Part of a small language model's weights: vocabulary 8192, 11294 steps.
Each number is 500 + 50 x the weight over its row's rms, rounded and kept within 0 to 999. Layers, rows and columns count from 0. Numbers have three digits each. The size before them is the row's rms in percent of the matrix's.

# layer 5 attention key, 320x640, rms 0.0516, rows 89-97, columns 0-159
100:478478545419413547492583460499555506498491534572458506459468470459575524426518533443528459435487519490544438497483514514515472579381474452497573541480469481522447539467448423515530505466449512549539411516478476392431515414483476530417433470457511476578577453610527410495510393470504489417459527515552425550499494508519470516537438503468475472486547557566570461391444549466485565431491449508537445452543423547432525509512454517592543585487439468619580426474530543514508411484567539
100:447563465684593437511536566501480431510511496444547587496553491566520485444564542539495443550460549465525530406527499479517561408521465495479493514496462496509598419488462576513461521496513468424524367482529456510485532460514421561513579499563462510553511531486517536564548441446477494552461528498457572571535549545537435465432451578549563483432410486446460474589582468470431565509519524493527504543497620478561495478459594416411474427586567478418486592486486582435477513453499568
111:506437593420473547492591516514457533443472421497456577497506503441509533462575522479572494470456459512481520585500482483500479475550469486493452535624529519500465543506467598509425473540445516480489469596495443533516505553565431595462506527534511454500449531523444453510464494432525642527482523404492522530516528535642612460608557521575427499486448537444388578447569563448490424472478464497587519485503355527508523479551464438524604513403457480465448436527460471500478481496586546
113:464573489462432507521431524382497460462495541488493514453525490446473447542468522475527392472526535468456427467460416531506474558447536583447644506474511451488507533457527533507462535573488545563494450494553526455492476538582419530450421507481419602494493457547463484469478514559550439540488500513521424512467511527526551519513396511567559527451535449475494468510455489508549449452544543496501451394491514573437450510526481455502519435524444474520490525621476480590486461531478448
104:469446440547508511466419551528472499438469523524508494545492538461467481568542528499458543592422530535579567582499511394459482535581452478494475405431555447527564506499479550574436571443471478551464428511661458546545472617497486395524512535634420492428486548619498499468464501503475497444608491525475554415535546463523458511380472554484538488516473467432478515541502463442493604439564548467489538547466511532515454467452511463400479407552517470439443531451452538389479523460471602
112:498409530458471483491506467495489544455594550438490443520457543474534473497488498548503474522565604473593575515528463427444460506490509440504485530493517513520538541493516489473610460506537523427485532615430543524628480523549438558551467490452577418567523516504388534454456494449434439549556555448562458551503424491494372517494516448494495537497481463428366486502474465450408486433454440462543556634594517458406512594458506513430566467563483451516409475505526506536561530546470412
107:427492462453465553515511542406432483409500523563515605409475450468468459549512478445466539562487455508481469445493444559519484458460474512473530540535478528541582507545546447610571461465545378498519531548474401476538488599443498539513517455481475498524532495548506510510559515394586437473562560542410427480546437471534530567533474524443454558491451530496638578410542435533438533526529426496385497475615568523576518495518432509486482462521554399471459515470496497507541477450425476
078:502508526478531506605581574433518493507433578462527499434471519437464547560494510456486449604524546591523485411590541393532436497528486593439527481494486462470460473500518382463443518595505593520506389585540421418507517575461527523484504506484474504566455454516592504474561533411529550496544493487459496531466575437542403433568500449565484438379545527415438450407491456462572518466496476444506536429489546511512536526503452636509497583473523488442544419516457517516425603517496440
089:484456481568550573531431500472450492445409527459500504508434528557513495528537548481515465582419451517523539516451484558465520516522440530407458426558499509449467512401500558472449435587519481578544492531570540582501569428478557514535521499429449550547562536500589490431523572481558494561578441451461534538501510425456346527527587532588545567484539507515444452286571455443540544538391493496470478498542482491567506542513505564534428550421511489505516492501504440490463573471499445
# layer 5 attention query, 320x640, rms 0.0512, rows 90-97, columns 0-159
105:445463436446422504519452596525527478524521585488455428324525439439522448504578396556557505527500534545484633437522484468469453522523484484507468497448415477483629539502511506440442482505513446474463489468432427496579452539565493489528603489540602454512533461458511519436435445494476520513537533494488500544481510524573526459521430527533497568488452517517466528556547418544455629492483515496491521497532509461466482551486533389511463428664475460441478531413537524478529447462428499
113:552485538530480482513438478479525512558422412519502534444515574545479593485539556397440440588479571498477392525533416464507505479460511548411457525573572470492458470544559496416492537462434514563389444497396500517537484398483398570427513543510431525516419546465489445481592436440480565564533503488452589572494448504618473534543493502510474502523491452510493556567468487484591461453514462416432570467528486509506492459436530495516546453518459518588460466394492497518604521600452436
113:626482580435470537487383460422486538531501520529456399388524467386511408537489485513482521474535555380503521494501426525479464492408556510480457578450509411419497497459618521427508479574493597617502429565562503426472599582602516512499458498419502538490488476557423483547467521484520501438424492541520495437517462455544524599493492545457472550492569528494602520499510463462558361459583463448514443479426535536450518483582527451554470411413474534539504473522591473504489497516459696
110:485561465469492532581414472519467504540331539503528366423501485496415498572471481502465537576433514509482615516564469551457507480498438446462561465492631467464631530530418429447467526486463575543457494599471590528618416518474503463454448504520406546491512519460536507570486372568498513514544500505414558595481462487553547492514482434573505466551488447517526485542445472516491616435480494495530547476507514470506471516402536505528478366548439471557417487463460504509525554553534560
112:529497511530454539626521524484532463498440607459522513499514533472457510460520478604452490565532548501405605591607498575452484535474525545409511499523592440515583615507466488453617568603521589466495471495436552482540507560433461452415494534436489608578482455478559519582502490495496508602555487474542419492546482481509472475531552413436440569432490509475522491503447445503441518509461470526545532569502532516520543488496453426403514534404453390488478455472495454492480460467564476
109:489591513473467637475475518405433485413520602442431478368503489430547505575536501440459545461453404486490613546479492467486485610362422480501491503545505573519651603490547469341510575519474523528504520524463590534569456481579502486480435495590497525515512502494474465519465599513495418466495522485468570574498394572531484528440481384481447422479459483427496559481477442542560469402496531568504517537545503490494464536453477485582527462468487453547443451484518545484538534549489544
095:580467483572469531556611511463422529552493530576434492491494498542536362472538460514429562437504517541460518556567484580600397532509504533540441441496569491415556552448493468532530425509329497493540518524516552429472480559423518525481559472472502447533496456474492477568457499471519555489522495478560556469497504533521516492516468505527452526550513536551558495559515421448481519579484535564457465385498521461461490542447534542577397480557521529495463563501510512506506430486502469
093:494471499534481479553555480499565426510536517569440497526473451547608460546583452525405578415537545557494528496433540543584421519481540485469414503528478553487504442563468395522533454465416529524538450518460558442508522510583485492479560487468535493489512484495478544609487524521544531468467496417495603461471509588450548518456458524442400527499509495558497482526491408489438470513531534540438458458520556549444491507469479528523479481489523608485468589420555411492550449474488481